Weights of a small transformer language model.
Size: 12 layers, 4 heads of 64, MLP 320 SwiGLU, vocabulary 6659, 9.57M parameters.
Architecture: RMSNorm before each block, rotary positions, no biases in attention or MLP, untied embeddings.
Training: a variant of Muon for these matrices, 378M tokens, 6361 steps.
Each number is 50 + 10 x the weight over the matrix's rms, rounded and kept within 0 to 99. Layers, rows and columns count from 0.

# layer 2 attention output (transposed), 256x256, rms 0.0924, rows 176-191, columns 128-255
36 63 66 47 68 35 43 62 59 49 52 70 74 51 67 57 51 45 42 18 54 62 56 48 50 60 63 58 51 55 50 49 52 61 56 44 59 36 51 72 66 62 41 39 56 64 58 66 51 57 63 58 48 56 46 55 57 47 45 37 60 48 56 58 45 77 54 50 64 49 55 48 47 47 50 30 32 37 54 48 48 45 58 34 49 65 64 36 69 55 51 44 47 57 36 58 60 55 49 41 64 44 45 39 52 45 56 60 46 40 50 68 43 44 49 64 55 67 38 44 58 49 35 77 49 52 33 56
52 42 40 23 44 42 53 61 57 40 64 39 35 49 44 31 41 55 60 38 40 35 55 57 36 57 51 40 44 35 44 48 50 44 57 45 73 50 37 53 25 47 68 61 51 51 70 59 64 56 44 52 71 48 56 59 53 60 72 77 40 80 44 50 43 50 54 45 60 58 50 29 48 49 61 49 65 53 50 60 67 58 23 48 26 45 35 53 64 67 55 40 42 44 64 54 77 43 55 38 65 39 36 57 56 50 40 39 43 54 48 43 51 46 52 56 46 59 45 60 62 59 53 50 78 38 40 42
54 56 58 64 36 54 37 61 43 60 60 38 39 44 35 35 45 67 53 49 50 49 37 51 44 64 59 63 58 46 73 24 55 48 52 33 57 43 30 57 64 56 46 51 58 40 53 62 44 83 57 50 44 49 34 36 49 56 55 35 53 48 47 55 50 50 36 52 56 50 55 50 45 62 59 54 59 45 25 55 50 54 46 56 51 43 46 56 50 60 55 63 46 46 57 40 50 54 52 55 44 32 61 59 46 32 47 38 46 35 60 42 34 47 45 60 43 69 46 36 50 54 29 46 60 48 38 40
57 46 38 55 52 79 61 44 41 64 45 75 55 54 45 43 57 42 59 42 60 58 36 40 65 44 63 58 65 52 52 59 56 60 48 44 52 67 48 72 44 72 53 51 72 48 62 22 57 36 39 51 49 49 61 59 57 55 47 19 60 46 48 64 49 57 45 35 58 62 65 35 71 55 57 45 61 66 28 45 50 43 63 57 58 67 42 53 33 49 48 44 50 53 79 49 54 39 70 49 30 38 52 55 48 47 41 58 53 54 47 51 58 55 53 47 65 47 38 54 62 47 60 53 51 46 63 60
60 54 48 49 40 50 40 64 54 51 49 59 50 61 45 61 43 65 57 56 61 48 51 57 45 69 52 60 45 61 46 69 43 44 36 52 35 31 30 60 60 44 36 37 70 55 33 40 38 23 44 53 44 34 32 61 37 57 50 60 38 38 38 47 52 64 54 45 38 48 59 49 61 65 63 39 43 53 57 45 38 76 62 47 45 49 43 54 51 42 51 25 51 45 54 37 34 49 46 47 43 52 58 54 47 55 46 47 53 37 67 17 60 44 46 42 74 67 64 47 43 53 45 48 63 34 65 63
69 46 48 63 59 13 61 61 35 40 44 65 48 38 57 65 53 51 58 48 49 43 47 57 45 62 51 49 60 31 42 32 49 64 41 30 49 48 39 46 43 59 43 55 44 46 54 41 41 62 39 52 50 49 56 45 35 52 62 44 46 40 44 68 36 26 47 41 60 39 43 37 67 23 53 70 52 44 38 57 32 46 53 48 55 66 57 53 65 47 26 49 41 52 46 49 59 47 55 39 52 53 65 45 48 62 75 36 54 52 53 43 39 42 52 49 53 53 58 58 49 53 48 54 44 33 56 52
34 46 54 71 46 53 63 52 31 40 43 75 56 39 57 58 39 52 64 42 52 50 47 56 41 48 55 42 64 58 72 37 47 36 25 25 57 49 59 40 32 33 34 52 42 52 53 67 49 32 39 33 42 58 60 41 32 46 52 58 53 59 46 65 51 47 48 45 54 60 55 52 44 46 47 36 51 47 50 60 72 55 62 37 50 57 42 69 49 43 25 41 46 60 31 57 41 50 39 52 28 60 45 30 73 53 58 55 63 37 46 32 58 55 66 36 46 62 62 56 48 61 57 61 46 41 55 47
54 53 57 59 55 58 61 61 54 53 44 39 42 56 44 53 33 42 46 53 51 58 22 55 48 45 35 54 55 52 51 50 47 45 49 60 52 62 66 21 40 53 59 41 44 64 42 50 62 60 40 56 57 53 57 62 52 51 29 40 50 56 49 64 48 59 46 65 42 48 51 63 55 63 57 66 40 67 51 45 42 63 49 47 33 41 64 39 41 45 54 48 51 47 65 44 47 44 66 62 62 47 68 45 62 39 33 36 53 54 48 33 64 44 49 52 38 45 39 62 51 41 50 53 44 28 39 57
44 33 33 37 46 61 30 59 36 51 68 48 41 42 42 46 44 38 62 55 44 57 18 57 53 52 24 63 36 49 47 57 45 49 40 67 60 53 56 58 49 45 49 47 82 45 45 38 70 53 43 54 58 66 43 44 47 54 40 57 52 54 51 47 41 41 34 23 56 45 54 40 26 40 76 53 86 56 57 63 64 50 50 48 55 41 37 53 51 51 24 51 62 52 60 46 40 47 55 50 52 58 58 53 55 70 47 47 48 54 61 62 32 55 56 61 41 55 44 44 42 59 29 45 47 51 61 66
53 56 67 39 45 49 40 40 62 39 43 50 46 35 41 48 72 57 38 60 51 70 38 49 52 56 46 25 54 39 44 41 55 45 48 30 44 30 55 65 53 50 55 53 48 38 49 36 39 76 47 23 34 60 53 42 57 41 49 57 47 42 68 42 72 42 49 50 49 69 45 63 34 50 42 53 60 43 44 63 68 59 56 33 44 60 37 54 72 48 63 45 63 47 45 38 39 53 43 44 53 22 60 45 57 54 40 57 60 52 27 41 34 48 72 60 64 57 36 65 49 53 66 60 30 52 60 66
53 55 69 53 31 38 42 48 44 12 47 55 47 59 53 51 60 60 32 49 82 58 51 50 77 48 55 68 29 58 42 47 54 78 72 42 60 51 47 46 67 53 59 53 40 59 61 54 34 47 44 32 44 44 50 51 45 54 62 51 48 25 50 67 60 47 54 41 30 60 61 53 56 48 55 48 43 53 50 42 51 50 55 44 48 52 36 53 61 67 56 57 50 62 37 55 52 50 28 59 56 36 58 51 50 57 53 51 48 72 44 36 73 60 45 63 62 62 49 36 52 61 46 35 46 48 38 51
31 52 42 69 42 34 52 48 44 52 62 52 42 53 35 41 43 47 54 67 43 70 42 41 51 63 59 33 36 42 63 44 59 45 66 46 55 53 43 47 42 67 60 40 37 64 36 46 38 61 39 32 37 44 57 31 36 62 53 39 73 62 34 45 65 41 43 44 40 51 60 39 73 42 43 37 36 44 51 60 43 64 41 35 47 51 58 41 53 42 33 59 46 68 44 48 56 50 56 40 45 52 57 57 58 60 50 65 50 43 31 45 53 40 57 45 46 57 74 48 46 38 52 59 48 48 48 46
70 64 33 70 65 48 43 57 43 55 43 50 26 56 41 34 46 58 50 60 50 79 53 47 32 44 57 53 55 50 58 69 50 51 66 38 46 43 40 32 29 44 57 58 65 56 37 49 38 46 47 56 49 47 34 50 21 42 36 79 47 42 44 40 52 51 29 25 70 49 40 68 31 60 43 71 52 69 44 67 57 58 53 47 42 60 48 58 40 66 32 56 33 64 53 61 59 61 58 41 65 58 68 59 56 49 46 73 46 62 37 59 68 50 51 61 48 48 51 51 48 45 50 47 46 50 53 59
48 28 70 31 50 53 55 56 45 68 56 24 35 50 41 25 37 53 39 36 25 38 56 58 53 40 50 44 46 37 60 46 39 47 53 40 47 50 34 42 51 39 34 53 45 62 64 48 47 25 46 54 58 64 47 61 45 48 45 45 57 65 35 75 53 60 41 43 50 65 64 39 54 45 51 47 47 55 42 55 48 56 53 59 38 54 39 70 48 37 46 70 59 56 49 64 52 39 36 50 51 36 57 54 56 50 50 51 61 52 33 50 57 44 42 57 32 63 65 38 52 38 37 43 50 62 66 48
64 41 35 47 41 55 32 47 59 49 47 70 23 53 47 71 48 50 50 75 50 44 45 52 48 39 36 77 67 50 51 38 59 43 64 54 53 57 44 44 38 33 53 53 57 58 50 44 54 59 52 42 52 73 35 46 45 58 71 26 52 45 56 48 56 54 42 42 61 30 65 52 43 37 31 46 38 61 56 67 45 47 71 50 49 49 46 22 49 59 54 38 32 57 60 57 51 48 49 53 37 54 47 49 73 35 51 30 48 31 62 52 44 54 43 41 52 47 60 57 44 56 72 51 46 52 44 40
52 44 47 61 46 49 46 65 53 61 56 34 43 47 41 83 39 32 52 59 30 55 75 41 52 48 34 54 53 47 58 51 52 45 43 37 54 46 49 41 59 44 46 47 60 61 19 38 53 40 41 30 27 24 59 57 42 45 75 64 51 47 56 41 59 63 72 58 71 40 63 50 54 50 38 66 49 40 63 61 46 52 69 42 37 59 34 38 45 59 39 37 60 49 39 43 36 58 68 49 45 58 65 37 50 36 52 48 52 51 60 41 51 48 45 43 58 71 53 41 42 37 58 48 47 31 39 51
# layer 2 attention value, 256x256, rms 0.101, rows 177-191, columns 128-255
49 57 47 51 37 57 32 62 54 43 57 54 62 47 43 42 65 41 54 77 65 45 25 58 45 66 63 53 47 50 51 63 58 43 47 63 51 52 54 58 57 33 42 38 32 43 59 64 31 57 41 36 41 76 51 44 41 63 36 44 53 40 44 57 50 46 39 49 52 55 56 46 42 84 51 52 57 35 57 57 46 42 60 46 59 43 54 26 65 58 55 45 37 45 73 50 61 47 47 52 37 65 60 29 82 64 47 56 51 56 46 50 40 48 35 46 33 43 62 40 40 37 56 65 47 58 47 48
52 64 56 63 43 43 55 45 53 60 61 53 53 88 26 42 47 66 49 47 50 47 45 43 49 61 40 38 51 57 46 48 45 56 36 53 60 59 40 58 40 41 64 57 55 66 56 58 70 58 40 48 52 45 39 37 64 62 56 62 49 62 39 47 64 47 60 48 52 53 36 50 43 59 32 42 51 43 61 37 55 46 35 47 49 58 48 31 49 34 51 38 50 57 54 42 57 66 43 61 48 72 59 58 78 60 47 37 31 49 56 78 39 31 52 39 25 63 57 42 63 46 68 32 48 54 62 64
50 55 37 41 52 49 47 48 36 55 54 56 53 62 73 53 63 57 66 60 57 49 57 56 47 64 51 68 32 50 79 41 49 51 49 55 46 48 57 41 68 48 54 43 32 40 40 46 61 60 50 67 43 32 45 37 58 60 47 57 61 44 55 38 43 51 54 62 50 37 65 43 42 40 61 52 51 44 61 46 69 49 70 36 38 52 48 56 75 44 27 60 47 38 38 60 58 60 52 69 55 40 44 44 54 19 58 43 31 61 52 48 33 57 58 20 50 48 51 41 47 43 61 61 69 48 66 44
42 45 32 42 45 35 52 32 61 61 52 58 40 51 48 51 68 52 46 46 33 50 50 45 38 31 41 57 65 61 57 53 38 62 40 50 42 54 51 48 55 41 48 42 65 42 41 62 66 58 57 58 50 30 39 51 40 49 40 65 56 56 61 51 59 44 64 56 47 53 33 58 32 52 40 51 43 46 64 49 40 45 57 61 51 44 48 57 51 44 56 70 54 70 38 51 44 31 42 58 55 44 74 63 51 39 50 49 37 53 49 37 30 68 56 58 57 61 69 57 08 51 72 69 44 45 40 49
49 44 54 49 60 39 30 67 43 52 39 69 40 67 41 55 71 55 58 50 43 56 49 61 39 49 37 53 43 73 43 50 40 54 44 49 49 48 45 65 76 55 66 53 55 41 55 52 47 60 61 36 62 27 26 48 72 61 45 50 52 34 34 36 39 66 57 50 45 60 40 48 64 68 39 49 52 45 52 42 40 66 58 59 55 56 61 48 61 47 54 53 58 42 55 34 60 44 43 69 46 29 51 33 44 47 47 64 62 42 52 65 66 58 52 32 47 53 63 44 34 56 51 36 59 66 56 57
53 25 37 55 63 48 51 54 42 62 57 69 42 47 53 40 65 40 56 52 57 41 52 52 50 50 40 73 63 39 33 58 47 32 39 58 42 60 50 62 67 65 44 36 53 57 63 40 38 44 53 65 39 40 67 47 51 40 44 61 57 36 64 54 37 57 46 58 55 34 49 46 64 52 49 58 72 47 55 51 44 65 41 62 54 56 58 61 48 38 37 58 36 66 47 46 51 40 50 55 41 41 54 59 54 47 65 51 44 67 58 57 44 42 65 67 37 54 75 48 54 43 41 41 51 29 42 50
49 53 48 45 59 35 50 44 44 23 57 50 42 56 64 54 59 47 39 62 65 41 46 47 55 29 61 55 47 51 50 39 45 62 06 37 48 43 45 50 50 46 42 34 35 65 56 49 60 38 49 50 52 45 45 59 64 55 54 35 51 54 56 38 64 51 37 48 65 55 53 59 43 53 57 49 70 34 51 57 33 48 69 64 72 50 50 40 54 47 69 48 57 61 45 49 51 48 29 61 41 63 55 69 47 61 44 50 41 47 36 39 41 56 46 60 66 39 27 58 41 53 54 77 54 55 49 51
43 67 64 57 40 60 37 50 56 40 46 42 55 32 43 65 47 54 48 73 47 38 42 52 65 37 53 45 48 50 64 34 57 60 65 47 48 66 59 54 30 35 46 49 60 65 33 63 41 53 47 42 45 67 36 49 62 56 55 54 51 55 30 76 47 64 41 53 47 59 30 40 38 62 56 49 48 27 49 45 54 44 46 53 41 61 48 43 45 80 58 58 52 48 58 48 41 61 49 56 53 38 39 47 49 16 54 54 67 34 38 62 47 46 70 46 59 47 64 33 54 52 55 66 49 48 45 55
55 48 69 59 56 31 48 64 47 50 45 33 55 48 46 45 68 56 61 41 37 49 45 66 51 54 62 53 49 35 62 30 70 52 61 46 74 65 41 51 55 48 44 51 47 45 38 67 67 47 50 36 50 52 34 49 30 32 43 47 51 63 66 57 40 64 59 67 41 47 45 51 54 39 65 40 49 49 42 59 33 66 50 53 81 39 35 59 41 64 45 45 44 59 51 63 57 55 48 50 50 61 41 35 49 50 40 40 31 58 46 45 59 53 62 54 30 53 39 42 43 38 20 25 62 68 30 41
50 38 39 18 54 51 63 49 57 43 53 58 37 76 55 53 58 66 47 65 51 41 60 56 51 41 47 63 46 55 43 51 55 51 37 78 35 41 43 45 58 63 48 39 49 35 31 59 67 49 54 64 52 44 50 62 51 53 54 52 52 36 32 46 53 49 55 49 34 49 53 76 50 46 48 34 48 47 38 37 74 63 64 49 55 39 43 73 58 61 61 59 36 63 43 52 29 55 52 58 60 23 43 24 43 34 41 49 45 48 50 51 65 46 60 46 50 37 45 46 48 43 48 61 62 62 67 47
45 34 46 38 68 69 50 30 43 64 55 69 47 58 54 66 44 46 44 46 60 45 58 55 50 42 66 54 42 53 48 37 61 30 51 52 62 57 40 49 58 44 48 47 46 30 62 84 43 42 30 53 54 54 46 62 56 54 38 33 32 50 54 49 49 48 59 50 60 40 50 38 56 44 53 35 46 55 31 48 39 55 50 63 50 35 54 57 40 56 41 62 47 48 38 42 63 27 57 41 43 36 60 53 68 34 44 44 42 46 64 45 44 54 51 57 34 41 67 67 46 68 43 30 76 67 49 46
45 39 56 56 41 64 35 56 46 79 70 58 43 41 56 43 60 61 38 49 61 54 49 67 40 51 18 49 59 52 55 44 46 55 47 40 50 51 42 50 57 30 59 57 41 47 71 69 47 47 32 38 49 50 55 41 57 43 45 53 43 31 54 65 57 51 34 48 67 38 37 51 51 61 74 67 36 72 26 52 43 48 48 45 64 41 68 47 63 40 47 58 54 45 58 44 50 41 60 40 48 58 62 42 33 41 61 77 50 36 44 36 67 38 49 34 48 34 75 44 45 52 35 48 21 50 52 42
38 64 46 70 40 70 39 50 53 51 49 52 64 74 46 54 45 38 24 60 46 46 49 41 36 48 68 50 54 36 48 41 55 37 51 57 36 36 40 69 72 61 36 65 43 66 37 43 55 52 33 59 61 61 45 70 50 61 42 46 49 53 42 56 47 51 34 32 65 43 69 56 64 68 51 56 68 44 45 36 53 62 57 62 61 44 40 47 66 59 38 53 48 51 49 49 23 34 53 70 60 65 55 59 48 55 53 42 44 54 68 44 46 58 53 48 54 51 48 46 58 62 34 32 64 48 47 23
39 57 57 52 70 36 44 40 57 54 38 56 43 54 49 36 47 34 41 62 56 55 42 52 51 58 57 63 53 60 56 68 60 56 51 62 50 59 43 49 61 51 42 61 59 52 44 49 45 47 49 47 50 37 40 29 46 61 45 61 60 58 30 36 45 44 61 48 45 25 43 68 52 63 50 47 52 41 39 53 36 55 56 23 37 47 40 75 66 33 46 65 62 51 55 43 47 60 57 38 52 47 47 55 49 41 58 47 41 51 30 57 44 40 75 62 41 52 59 31 27 47 60 46 39 63 36 45
48 54 48 38 42 27 43 33 35 54 50 62 51 58 56 36 47 46 38 49 62 51 36 51 34 69 58 65 64 41 53 65 51 52 63 63 43 60 61 67 56 48 40 37 39 51 52 35 37 38 53 49 57 49 53 44 45 44 49 67 54 75 49 49 50 50 56 29 53 53 63 44 52 52 71 55 65 42 60 63 51 46 56 57 56 52 48 64 35 51 53 54 45 59 71 70 58 51 58 48 55 39 62 45 56 56 46 56 50 64 41 46 49 60 47 53 48 41 48 58 46 66 50 47 64 55 29 49
# layer 2 attention query, 256x256, rms 0.116, rows 192-203, columns 128-255
45 40 50 56 50 53 63 49 36 54 53 58 66 47 39 44 52 43 60 66 65 47 50 44 58 63 49 59 54 38 50 26 38 44 44 46 51 46 60 39 61 43 43 52 40 45 46 55 41 54 62 52 49 51 43 55 67 50 50 77 49 60 53 53 46 41 48 48 55 49 57 44 33 65 39 52 63 52 42 43 42 53 59 41 51 47 54 44 43 55 50 48 41 72 33 42 54 53 43 51 44 55 57 38 49 52 55 62 37 42 49 50 40 58 53 51 43 54 50 43 44 53 58 57 37 42 65 55
55 49 49 42 41 50 56 52 50 39 53 30 45 50 45 54 43 51 49 52 65 37 51 43 46 33 51 47 62 45 58 59 61 59 48 49 42 47 59 47 47 59 60 42 43 43 51 57 40 42 49 57 45 45 40 34 64 51 47 62 51 45 56 54 42 50 50 62 46 59 51 32 44 48 45 46 46 45 44 64 51 50 60 66 58 48 57 57 54 45 54 53 51 52 51 49 38 65 26 43 41 51 49 43 53 46 58 56 46 55 56 48 51 48 45 44 53 41 49 53 41 50 38 63 46 55 53 45
46 61 54 47 50 47 52 50 50 48 46 56 40 55 39 64 52 69 73 47 56 35 43 43 50 56 49 40 42 58 41 58 55 54 47 49 58 50 48 61 48 53 47 39 42 61 58 47 40 44 42 55 45 40 60 42 30 53 46 32 37 50 53 45 42 48 53 54 54 53 40 59 46 61 47 58 49 33 50 54 66 37 48 45 54 53 49 48 62 41 53 57 41 41 51 71 52 67 42 41 39 49 52 42 50 46 61 51 43 47 39 47 56 43 42 45 49 38 44 50 47 52 41 56 58 52 46 61
33 56 46 56 49 44 58 41 50 44 59 39 50 56 50 33 49 61 45 54 50 45 48 38 45 62 64 52 48 50 45 42 49 44 36 59 55 54 51 52 43 60 52 56 54 77 54 46 40 39 50 56 41 72 30 43 56 46 48 63 50 59 52 47 44 36 60 44 64 38 55 60 55 51 48 49 59 50 36 48 48 48 38 48 45 49 43 51 39 56 59 33 56 31 44 51 39 53 64 47 72 40 43 48 46 70 44 47 38 56 44 49 64 43 62 42 44 47 47 46 44 43 51 39 52 47 74 54
60 62 58 57 51 62 53 44 46 50 58 64 32 35 50 58 53 51 38 57 56 52 42 49 44 48 46 43 59 51 50 57 47 50 61 58 52 47 55 56 58 57 37 51 49 51 54 49 62 46 55 48 50 64 31 54 50 40 45 73 40 49 47 49 53 47 62 54 59 39 27 53 50 52 54 55 56 66 60 43 50 51 63 55 59 41 59 48 55 44 51 51 56 58 49 41 46 48 52 53 54 58 46 52 49 59 41 59 40 56 55 59 53 64 53 57 54 56 46 56 64 53 56 51 49 61 57 37
55 43 63 50 52 46 42 42 56 57 50 45 48 64 46 39 43 55 73 45 49 31 48 49 28 66 41 46 42 45 49 55 60 61 46 34 49 31 49 47 47 54 46 43 38 41 56 43 55 45 61 71 40 49 38 32 46 64 56 37 61 56 52 50 41 63 52 41 46 66 42 42 44 59 56 55 45 31 50 53 55 55 58 48 44 54 68 54 46 48 44 59 52 58 36 38 43 63 53 46 43 59 64 40 55 63 46 51 55 53 40 55 44 70 52 45 56 50 50 37 45 55 60 51 50 71 48 51
46 57 51 45 42 36 55 44 53 50 44 44 54 56 46 44 45 42 34 52 46 42 41 43 42 45 48 58 48 47 47 53 36 48 36 52 47 45 62 46 47 46 65 54 55 52 41 51 40 45 51 50 47 50 50 55 50 53 51 60 51 57 50 49 64 46 61 45 54 52 49 57 52 59 45 58 48 54 45 45 42 63 58 48 54 43 55 43 49 28 32 38 63 51 46 42 49 57 55 60 73 54 49 40 46 68 36 48 54 57 61 47 60 43 52 57 44 49 56 58 49 33 60 43 42 66 45 58
44 35 50 35 55 49 39 50 47 55 33 35 50 33 50 47 62 64 57 46 50 50 59 55 67 38 54 43 45 45 51 49 58 42 51 35 42 61 53 60 46 47 45 49 32 47 53 49 64 53 50 41 46 55 45 67 59 53 40 37 52 45 38 38 41 69 51 49 59 51 53 44 50 41 44 59 48 42 49 57 48 49 59 37 43 42 38 55 56 62 52 54 59 46 39 55 44 60 60 57 39 58 45 45 57 52 45 46 53 52 50 25 53 56 55 61 62 41 42 57 48 51 50 51 67 42 49 32
37 50 44 55 50 67 51 44 56 53 49 62 47 60 64 39 28 44 45 45 47 42 50 57 35 50 57 44 37 55 57 43 50 55 42 47 48 47 46 60 49 48 50 64 50 55 38 46 38 51 41 45 53 53 48 52 48 37 46 45 53 50 54 51 42 56 49 49 64 68 46 58 50 57 60 56 46 42 51 45 54 52 46 55 43 50 52 40 56 46 45 55 51 48 50 51 54 67 69 58 46 48 43 38 52 54 34 40 48 36 57 58 41 45 63 51 56 40 38 39 42 42 56 52 35 50 49 48
56 40 52 40 44 42 61 42 60 46 45 41 43 40 62 57 52 50 42 40 44 56 46 63 51 50 48 55 52 59 78 51 57 50 63 44 47 49 55 47 51 39 60 55 48 50 53 55 47 59 46 54 46 41 60 50 47 56 39 44 47 41 54 61 50 64 54 48 53 45 70 57 40 58 53 53 43 39 51 56 49 47 56 67 56 42 61 52 63 64 67 57 38 44 58 48 58 50 50 79 54 58 41 53 60 47 66 47 44 58 43 66 41 46 48 48 52 59 57 54 42 41 50 38 46 49 30 38
49 45 49 38 58 44 55 56 49 44 66 50 46 54 46 53 59 48 46 41 57 63 50 69 43 39 51 40 45 57 49 56 57 52 59 58 58 54 57 57 27 54 41 39 53 55 51 58 46 53 49 45 45 51 60 26 50 52 48 58 59 41 63 68 47 51 48 47 60 43 37 58 56 56 47 46 59 39 51 55 48 51 51 53 55 48 63 59 38 45 47 37 60 35 46 18 43 65 60 51 48 47 54 40 51 68 59 47 60 36 50 56 53 69 46 57 57 53 61 61 58 42 37 55 55 60 66 46
52 51 24 45 58 61 51 58 53 36 38 59 63 47 53 43 48 40 37 67 47 50 40 41 48 46 41 46 40 46 57 49 50 50 54 43 43 43 49 47 49 47 63 47 60 63 51 50 55 38 47 44 54 54 59 63 54 31 34 64 50 55 41 45 53 45 40 64 46 51 63 58 56 35 56 47 55 64 56 48 43 46 48 46 50 54 48 46 58 39 52 59 58 54 37 50 58 43 48 62 49 56 42 55 41 44 51 46 54 48 48 47 36 54 46 39 62 55 59 65 49 48 56 36 48 30 40 41
# layer 2 attention key, 256x256, rms 0.119, rows 192-203, columns 128-255
55 58 45 52 53 52 61 58 57 39 41 52 49 67 35 65 36 56 59 43 48 57 37 46 39 53 38 46 40 52 28 67 59 53 72 47 58 47 58 60 62 54 54 31 52 50 41 52 57 50 43 58 50 40 67 59 39 52 55 31 47 59 47 31 35 67 61 62 54 42 51 56 55 48 49 37 50 51 39 42 48 60 42 55 42 64 45 55 61 54 51 49 43 37 29 55 52 43 53 55 46 61 35 54 49 50 64 47 64 65 56 45 40 50 55 51 51 40 49 46 40 40 45 42 52 47 38 65
56 56 55 62 39 43 41 33 53 59 45 43 65 47 56 55 52 45 67 47 53 35 48 52 50 62 76 45 44 39 62 56 49 45 60 57 62 41 40 54 62 35 55 52 59 39 43 52 45 44 53 59 60 49 67 56 28 42 46 59 44 61 44 43 41 39 44 56 48 45 59 47 42 44 48 48 49 42 36 58 51 52 40 58 34 39 46 46 37 43 59 52 55 39 72 59 54 50 58 42 50 39 35 55 44 44 45 42 45 55 55 38 35 52 45 54 66 47 38 54 55 54 54 45 64 61 51 62
55 68 49 50 51 39 49 45 49 57 58 35 47 50 47 65 46 52 51 42 34 45 48 65 57 52 59 42 42 45 47 66 45 55 45 72 36 35 47 50 44 38 71 50 53 49 50 59 45 53 46 50 57 53 57 47 40 43 56 54 40 49 44 54 49 48 46 49 42 55 52 48 44 56 46 52 46 58 48 51 50 64 55 45 45 42 52 56 63 56 62 55 56 48 46 53 28 46 57 44 45 48 43 61 53 65 31 53 48 40 46 62 44 57 42 40 42 53 56 52 42 40 42 50 58 57 50 43
55 52 54 51 50 34 64 42 46 47 50 66 40 40 53 33 49 56 49 52 56 41 51 46 45 42 42 59 57 46 52 41 59 47 67 45 52 49 57 46 63 46 34 57 50 35 44 56 66 71 40 59 45 53 49 44 47 56 58 54 60 37 42 52 39 51 46 38 39 51 58 37 65 53 51 57 43 36 48 48 51 49 40 43 51 53 40 54 42 57 37 59 47 54 52 46 58 58 49 57 71 51 33 45 41 33 59 34 48 35 49 67 57 47 50 58 63 32 46 54 63 64 58 57 67 44 39 48
37 46 65 42 39 40 40 57 51 47 45 43 54 46 55 45 54 48 61 59 55 47 55 51 58 47 63 57 40 56 64 55 51 54 61 39 51 61 41 51 62 58 47 54 62 46 57 53 54 53 49 59 52 50 53 61 52 47 53 54 62 48 54 58 55 47 37 46 64 52 61 52 50 43 45 62 36 49 44 51 49 46 55 47 66 46 43 51 40 52 67 50 46 53 58 62 46 43 54 46 52 49 49 55 35 38 49 52 38 48 55 50 56 48 32 47 48 53 59 33 55 51 62 55 54 45 51 30
70 56 47 46 57 33 62 31 48 52 40 61 47 47 57 67 44 52 54 70 46 56 53 58 52 44 53 52 26 53 59 53 52 31 54 60 55 47 52 38 52 58 49 54 46 57 42 58 48 43 53 47 63 66 67 45 55 49 51 61 41 51 44 39 39 51 57 43 52 53 63 43 53 46 41 47 51 61 41 54 35 48 61 34 44 55 66 51 73 48 67 40 48 51 77 56 49 48 64 39 34 51 51 60 53 51 37 56 39 51 49 49 44 53 61 60 49 36 36 53 57 40 64 43 49 65 53 55
42 42 69 52 41 35 35 56 59 53 49 55 56 34 70 42 56 39 72 70 49 55 47 48 63 60 53 48 51 46 43 39 54 57 52 54 54 54 40 56 62 38 33 72 61 46 50 49 61 54 56 46 57 42 48 56 50 50 41 44 65 57 43 55 49 49 39 53 50 40 58 45 54 50 43 70 54 39 51 54 55 48 48 46 38 45 43 47 45 51 70 48 41 61 47 54 45 40 49 36 46 53 47 47 38 55 54 55 48 51 51 58 62 43 53 47 48 55 54 60 54 52 48 58 45 45 48 45
66 55 45 57 37 53 44 50 40 44 42 53 51 55 43 48 43 57 44 47 51 51 43 54 50 61 42 41 47 40 54 44 48 60 43 52 56 64 44 31 36 55 50 57 53 42 53 52 37 58 47 54 50 70 63 37 59 49 44 51 59 32 63 55 48 49 46 40 41 48 52 60 67 51 42 41 49 43 65 50 54 50 53 50 51 64 58 48 60 40 54 54 44 58 49 52 53 48 49 53 49 51 60 59 42 58 48 55 49 45 43 47 61 52 50 53 55 52 67 47 60 54 57 44 62 50 52 52
45 46 56 58 54 56 56 49 57 47 40 62 39 55 53 53 49 62 44 59 46 37 48 42 44 52 46 61 53 41 44 47 42 40 65 46 55 62 46 60 52 60 47 47 57 39 37 56 46 40 57 40 42 57 62 49 47 62 54 48 47 57 56 44 53 46 42 60 45 59 46 50 55 53 53 55 56 49 43 54 55 51 51 31 41 54 60 57 48 40 62 50 53 60 47 53 60 66 63 50 49 47 44 56 54 42 31 50 44 49 37 45 72 50 52 47 71 64 39 47 53 36 52 35 60 49 62 50
58 61 48 45 40 47 54 42 31 60 65 60 28 43 34 45 49 54 40 45 50 54 49 62 58 50 53 56 53 41 55 46 27 43 37 41 52 48 46 61 45 46 63 44 35 57 45 56 40 45 65 50 48 57 57 50 41 51 53 54 42 46 56 45 54 39 48 52 46 52 57 51 55 67 42 42 33 50 52 50 54 59 49 54 48 38 44 52 48 44 50 30 58 52 46 58 51 46 42 53 55 48 63 61 52 59 36 57 56 47 45 45 50 36 41 35 37 49 62 66 47 51 71 52 52 40 37 63
65 46 37 50 53 47 64 35 60 51 53 30 37 56 42 49 42 57 50 45 43 45 64 62 38 43 44 66 41 50 54 48 47 56 32 50 35 54 45 54 53 44 55 42 61 49 67 55 50 49 41 48 58 38 63 57 61 57 58 62 47 48 57 54 47 48 46 45 58 45 42 41 37 46 53 58 49 60 47 49 57 62 46 40 41 40 58 47 41 47 50 38 41 36 48 41 49 48 58 56 52 53 62 49 62 54 61 60 45 51 55 59 36 49 42 58 53 31 56 39 54 47 43 44 45 51 54 50
38 41 50 64 46 47 36 53 45 55 52 36 49 46 57 62 56 55 49 49 54 61 46 44 54 50 39 55 51 45 54 43 41 60 33 60 47 55 48 56 49 61 35 62 41 51 27 50 46 56 41 53 50 40 38 62 60 40 56 44 55 49 49 54 59 45 44 51 62 61 33 59 43 60 54 54 48 47 50 50 53 38 57 46 56 58 59 46 46 70 44 50 40 51 57 41 53 47 45 53 51 51 54 48 63 50 53 35 59 59 55 38 45 47 57 53 38 59 54 39 44 54 62 40 45 48 52 52